config = dict(
    num_hidden_layers=13,
    hidden_size=224,
    num_attention_heads=7,
    num_key_value_heads=7,
    head_dim=64,
    intermediate_size=896,
    vocab_size=512,
    hidden_act='gelu',
    norm='layernorm',
    norm_place='post',
    norm_eps=1e-06,
    positions='learned',
    qk_norm=False,
    attn_scale=0.125,
    bias='all',
    tie_word_embeddings=False,
    parallel_block=False,
    init='normal',
    init_std_qkv=0.0191,
    init_std_o=0.00376,
    init_std_up=0.0191,
    init_std_down=0.00376,
    optimizer='soap_variant',
    learning_rate=0.00178,
    lr_mult_qkv=0.7,
    beta1=0.95,
    beta2=0.98,
    lr_head=0.00657,
    warmup_steps=200,
    schedule='cos',
    final_lr_fraction=0.03,
    batch_tokens=65536,
    max_seq_len=256,
    doc_mask=False,
    z_loss=1e-05,
    train_tokens=263700000,
    max_steps=4024,
    dataset='wikipedia_en',
)
Each number is 128 + 24 x the weight over the matrix's rms, rounded and kept within 0 to 255. Layers, rows and columns count from 0. Numbers have three digits each.

# k: layer 7 attention key, 448x224, rms 0.0588, rows 303-319, columns 56-111
# q: layer 7 attention query, 448x224, rms 0.0578, rows 304-319, columns 56-111
# v: layer 7 attention value, 448x224, rms 0.0411, rows 256-291, columns 56-111
# o: layer 7 attention output (transposed), 448x224, rms 0.049, rows 256-291, columns 56-111
k303:082137179136129140166103151084133093110115109125186133137134080141125117147149121124184076102120129135118126143108062123168109112150144097115144133134123137129132156085
q304:121166106095137111188130167133122120136136095151149118173143136082139139128117157138115155127174125135117095124088106114149153082124137144148119100098137104162116152133
k304:130143121094131128136139146110113139153139095145117149145130110124151114160153148145114159149132116143158109128139131093091111117097165176167112138114152147092110142129
q305:101136135111140124137121116151070147104099116113129117128109122133157071142138131103183135135116132123111084125213137119115119158148129118126152122119124124148113075135
k305:108129160170131107079132093158105110123076133113098136094078097118088118164157106160163104131167101103112147148150139145113186055101121114102136120144111150144114154130
q306:143135127113115153117117157165102141093079151147139111131085109089111142167126144104170126146145094167097173151122118120152070098125113093125109157211091126103139164131
k306:116097141136115135123123127139149094109144143139164117108133122131173161139114125119148134138102120130124136126095171170122100092072100154159162160095101120113060163118
q307:128120104100121135102130098177143146139153139112115115123074136126149135082124127130141117163141142090114126157139138111067119131107121138112119126144126134145118126126
k307:113072163134121113103139105179116142133152091135128128130142117122177125074126189113122085159097169126121133135112083115120166115136149064115147118115154184163128113120
q308:157134143130155130112163155133102164097126100127106099113133134175110185131117172123174152170136148141120143135098135154119129156132145149125091141170075125128152094056
k308:145110129151115095109146144136095146093162167132092151138149161136081156101174120131140156146146103134159082130130085123186127148096089123140168085107139166130116111094
q309:129132154145142146103130141104162113113132112100155147106095108152120119135112125114148086172160137138142142104125126156154127078115124117145182115126126116121172149168
k309:170113131109124140094127169112108154134095175131095109104087105151097127115156131159114122106140136132117152138136121110105093134157127112115100145114125137130151157144
q310:115156138110086119124094146146168144154134173138061112153107139166172189174130168125124146178135117157120124169143104175125130095106164093140117123146161149127143116125
k310:122160154119136169124140110148121115156129097095095105111097135138190126094126115137118124133119127136166119103158133134113120118133102068145117112106158108102097145177
q311:094092112091166145119130109104111147147146130135144127161109184107147116118065134103130136143123096120126151130101142132093135137128107107130097219095076106119157153150
k311:135105118169088126132125148150120186140128189123117137090157105105116189132085090152155099131135143136138129125074114127162104088094129111131127145145139107104101119150
q312:149112163122111133127122128144082115140167119151156096094126155136086114054129151144109110117104106142122146164153100128186132142085096088145134139114104114071114107069
k312:151138125134122173117120118114179130181120108138136114147137114142132125070117146088155107073123135134100125097141106140097139141126084139119174136089111151091102125109
q313:125119076131136141191110169149148083121125129123178160117110110095126182152145159153136101096121117148133129145161108129120125119136160068172141102121131130137112086147
k313:114142114103090099115127145122149076158132151123156087108095178115127117106109138123147054187153089109111112141116142099124124081120094161121079137139144155119127196102
q314:135142133081112156107143115155092095101123136129133196173144104158095150127175162114133095086103092113148106073138166137099135159086119130125116142137107130184170125132
k314:058121136136120133111098072150115113186130142153167149134178107106130105185148122105098128081150115084160152160099113120142099140127084135140068136131167114136166118102
q315:136153108109167112158113118134103146097129117079164108106109090099088151151144144170122105116106122145130150081154104124097131144128116093150123115127127164180133153128
k315:134113146121113164151106127132146187157148082138133127143169112127097133131164127087128169131158119155162178147115177114128111093168120104176138110128133177118077112141
q316:143085127130118118128118116139136162124148130120124126161042095145080130162189125101128141114132149082152137155108172136144105135104129154112124090130132146083144141135
k316:158132134143167146109128100086113140102149097108114102136125141122095105073123088138105058151160171128098111156079132101081106128130136132109124110157102117148120124080
q317:113131115118172203130129134132146086151129140142163113141155168095119130128095094113157084110073122127169145132111132137154079093157146110137165138144131156121106086124
k317:077068183098145090155177132110122121146146194121135149126158126141132143118174076127098119138112179126128136108146131158131148134086106169109153114133119118064165097115
q318:084103136166150140126126161078115137132062112131103116113141151139125203143155139057161101153138203148178142160124140119125144154099111103134122142151102100118167118132
k318:102050142103133187079129145176085108095142088099121100149115177154155129181157117123135118101125102151135146078116157184085141158070138144132136154165159133180096158110
q319:130140111189131113169080106120155137120125088116149149125153088164148182159148110148147137114143106102170148123069123148118120141193138130129109120128148115134138099150
k319:139117171113141141151115102109128140191132155164137104126119119149147144079107150147114124176143161100097133147143122119089046172157129058158119102137117131126171106138
v256:148118100135174160113108100135149126159108129118132134119075167126154131066116103148106123090073146108129133077165138131109107094162118118158134178151134110173139153118
o256:131129130120107117108122142111133129156131122118089115149143135116120148159141146100152150133109128104146107096147146103152083107113159158115144067148142148122143117100
v257:135155109134123131115147128122123082159148108137124148137086154111111184095160129114138161132135161151117130092127155124127118139116102134110100133141129140162136132149
o257:103177174106088117157175133120117166114164134105146114129140141175107081112134137128163098118184122165129129154115126122121110137139126174109152176107109118119135098141
v258:117116145064132096118123085147158115156132134128129136129146076092080116147129114076084081177145134154096097143163122122100157133165095090076132110097121149166124158152
o258:136124166145155134079089122117131139169120126114138099112153129136165138143110140121139137123198091114187145146094158170076128110111086123122117142142107121089163118151
v259:121116096097191096153121115158078127093127113129126120102150148088166097135129105118121172111160145210134142162159130130133115091116116097083120192086089138126152124107
o259:131162124131145152112075198082174124151104080075123125121124082135124158128104136124130121131108113070101084128112166109130106141193134138120124083148154153098121117130
v260:124153112144108094145096114165110161096126168133162133150137150147112109116146144127136104162163098136135132181112130156138133140082115190115121098133151118155128123124
o260:129087111124129170126149128112139134151115152123085085098131131137117103141163112150133185133123133079134112154155136110109156105132116102111111137096076106124134120141
v261:123133137125149159101127145108138152084153119097178150144143140119139114146108145146130110119165147185114127096157139119116153176167111083139134142148100158138138144100
o261:111132137158103115116143130107133102143116112105056133111128172169115155114139094145132152123083157138153080107125109158093100107124112135125159161146128072110154149142
v262:106179127129137173124126155175151171120149114145147133090123128116164118116124118121124076124113128098126115124105137134132143140134123122138142075116122169129112150156
o262:122096119178117090131138148138095122161122156132149145162129114161120142105154120133127161157138112149149098113138121158125140139065122159111122176126147152124146115164
v263:124138102149146148155115138156074120130129100119114135116082147115089118162096153104111105134155151131129137127130120147132124109097110108137122131141166094153132128101
o263:150148136141106131140116112152130122130148163132120163129131135160138103136171084130151093102099108084114146107172144133141090116122107152106134146125066142133121089159
v264:126125091132161129106083165096112164132067119129121140127156108140181119157090133129114141099166135126116163142120113129132111159100123147144133123144096152144101143145
o264:181125152153139131114148154157129112166174117136114151126149154107112150108161123140124066079127134125111090106161123098139118155175141157134133117135133129151103116128
v265:163125123139134144128139145131089115157135115111124102123119189130152108114129122100130144138155110118130092149141117140138112076118139144116119140153133113160123135120
o265:111182154118082141177105151102125110104144129150092131144161110128111148156132092127149111108115162137153153130128127124165139121138158129134112119156091141123087153109
v266:122136189127194140136106106112135097151157096134139141133103124115103091142130135096145106104161119119105109158139135109123148143148159134180188093107121146173160189140
o266:160112119054118135121098165146133170134097101105161113119169129108153119142156126107128157139119142140172107123103155157126154143138127114138124180110143166105127149112
v267:121175112108128092159126142130083128104113132137131147172096134131124134132123159113132098161117145117116090135144101141122153145132153131124148162119125127063126139132
o267:152108156122113150121149105126140118149127124135164144117108104138157130075148162108131148112101088115114136159138142137079112113124102151137136102135091119224132138125
v268:126113144125150105166138119133099159147145114096174145095097136141141106167135133090125116086122113116128125150112112144142121140118118115134142166127089082149127112121
o268:126148108109146139069132140124118092134086122099104113128199124117153165110132134133178154182125142113131145144109133125111134110159140121158131120138136138119094127107
v269:130092169079089067141150131091135165062116130145129101079118137150088135162110136147089109137087187178135127129139170106134127117135124125124105143091134123120124178130
o269:139132131149110127100119142126130146116147130112160164134150069116166108088148094112119135112167105089116124203152147153117136131151133124121140149153119158128133172163
v270:143132099113116105129136126132141152132118142116138139143133096148108123144112132132112132119129096159105127139110169146161106121141131120161146133134123092090157120143
o270:149129116182130142151125105149120094125157166110114095138106097116128133132143140105101137137114134134113150134132106126134088140076132182100132111123136153141117145177
v271:154112106136104119128134109155128174153079155160106154109105145153130118090162140129151163158080172099143126136123143132160156151121091120101183172167094156103151145122
o271:101105192124144154153091114125139116153163140129123120130142120157151107106130095165122088149108090124149109163125093119172093100111143156138150115082114118123125106114
v272:110139127046143133118130093123147157084016129112114134135075128160131168115174114138159093142131140108093105179143134123171108159144098123158112120142128092081105103132
o272:111109162177152129150110117116104110146110053185127124145118123116100125110081120136118118140174135137125115105140130098092150101117141174147102144085124104126152139153
v273:092142109142120159121164134133133146137129112140148070101074105111127153112134151160099080128132181109109092113110127120083092115143107107166149137098148091170131082151
o273:140119159143130152118127201130136123140093182158112117151184143131128183146105117099163164136139097080159114135137155112112117132091194140109110158111152113119101134117
v274:108134132112123093154146176092161105088133143165135137143143118179132126127125134096125085141186110165123098110124070097086141153120125116115162140115132143145149126128
o274:125153112156164137134138115131124122133150157145137127109080105124124113140127137084126135154114132180124115186134126151121144114116111163147143162126122118095117120096
v275:131147062114123099098138139169120120154119125074145167118115142146139114118145088133146107169137122115140139103120098183105150152146151147106122078105102116106123143130
o275:117139146089145120132112130153136142097086143145153136151156091107128111120128153143124148114164127116105106135136133099154121116133107114091131144112109132105103126106
v276:176117111103166129175114115121112126138156166075143133155108101130175133129112120127154119160135141154102109117103145143125122151134080192113136131133107109104105131089
o276:144116154155080140152140171106117099128120085151100064112146116126081124111116141124105096078102094135157113165109102088113121111098148101109094145149107112138133134128
v277:101106115137110152160158151127127149102146137124124163178091119129146096153194155148106154160055142083112107117125135175126121142196153128164138130099148127102133130156
o277:135167131118101131108107134129121076134160129136159141119128112174079105076095118134182097117156138148123121086120119098077119103094097104108154134147116095127128146112
v278:125158099068171152156096083119146123119130101112134159130144110139089152106125097153104194115155066147137089150113131114137131127128147114147149103110110102077108144135
o278:120129111142108139090123125079142151111115129138134112153113132122129116114114131099101141134111117154077111160102142097097122141116142145066134137102124169116122101108
v279:108173156068131151112150169106103137161144115101127133099135134114110117155125118126139123138112107140152168135158083125120112112145146098147132156115110152070130093205
o279:142114120152136116151141189118149083127081139116121131137147115119111154131136162145139130082075120127097153121140166162105172178104086134117112086153133108161122096097
v280:139126142097130141124110127151099150129112180139129104112168132118105121086146140154089120122145128177143108137095102136120125156126146077127118128141074139133108159110
o280:102143112177110150145101123140140142158146093128107132117052102131193141113103092119158150120122113166154148129118133106126110140146136136104132094140160131142126132134
v281:122133100122133136128147178117113221113179123122158117144134139114116114091128140123128123134108098124133144141113152116101057143136139137102123168121122147138086099108
o281:137107141119111193139167101136139108143159161145186141139108083148155117149134115110121107113111116164124135105136142111165108120103108108137089150107124095142112135097
v282:174088166132152155108132142138110122151112137125116149125144076111111129149104160114163146150138115133145151102135133145144091120142130121142119134097075123127140168143
o282:101152099134147144142143175159131111099129134123151129120107126128163095127099139183136065108132131090141148153086102109106113076146166139148114118157127082140099123122
v283:115129062179144137151125129067127094118152140100132135189114121100127136123131141158164147155121166117075131086138140174118140137121134069087117153114130143128069135134
o283:133091140128093119130149148158103126132159115166114087124097144126094096137095140090131068152124079131124164119152114141109114143116124138112126151159151113077105106141
v284:131157125091141125177087129129139119117104150115151126154091119129114140138104150124137200101099114157139104117132120138166152126150150152119173155181132164135149138149
o284:120148169150113129099090117099080177138134145154123143115138125132118125150116121109112164075088124099147084102149106122159103101114127126073142109136114140124097093140
v285:180151033167132148153129098135154129118131107103158140138131095141109138158109104102135117117176151134166093122115136096118096137094123130136144124154102135173080134130
o285:113131128122124102104144142111105129109113121128119173169132149203162104132149135131145136107121113130147136118126143155108162132127155127117100126162147161100148113142
v286:078128102136133109114147086120127121091142123133137124116165114089149114126112132139144080160117127137145143114096131151147157102137185131145120115114113139123148113132
o286:135135160103124108164155098138130083116124127140089158162141129107152089120141127107119163150145126106136126138110146137113130145120135117126103108128127082117156096065
v287:142084116118116151133107140114165139144108150174100096089079119090062114107210078083120159135118125126129118130112087142130102106163125114141054162126137095121115100117
o287:124125113179127139125155143145124097152126117100121101146139152105166149119104139156120127127131118132147108134178174066158131124156106124120155136120111170137160115159
v288:152109086149127126154133109117099132161139189093102138132100109158121147096128131111128135143122168136121150132139128132185157159139123125138116083131105111141138175131
o288:117158116114121120112098121181129139113100113119118112111167158124075122140109125146129120119077120134157135125131158138091093152164132094098172135128123145125122126132
v289:119089125118086092121123134131097131100067114101112117117155123146135153138173123139104161122094096140126122102107169170154156157153112127135132137108160142079125139149
o289:172168151133110132127134138132102098172145145153153141134130130119147079109127114107127116110142174107096100161129110128088131091155134099119149145111108107128127084177
v290:147094148140126170129097093106157108120147134134144139166125122134118127112195152167155109088113133128096130126109101160107119147105126143131115133128156137121161097153
o290:113151141121146116119112119176113105132133123130064095122099160101101104132124113119104184125097130145143154103113144110130110154140109084132114187099130107148134131119
v291:131020130115128177175117130143099137108180173110144107130159133070129095120120091138175131174098142099108129123123134119097169107179057107064126165140102133136174141163
o291:086152128104118110135144099117174166149104074124137096127116107135112134145132106099129089146135148109177119141155148107146149152117100172158122117113133122162113092144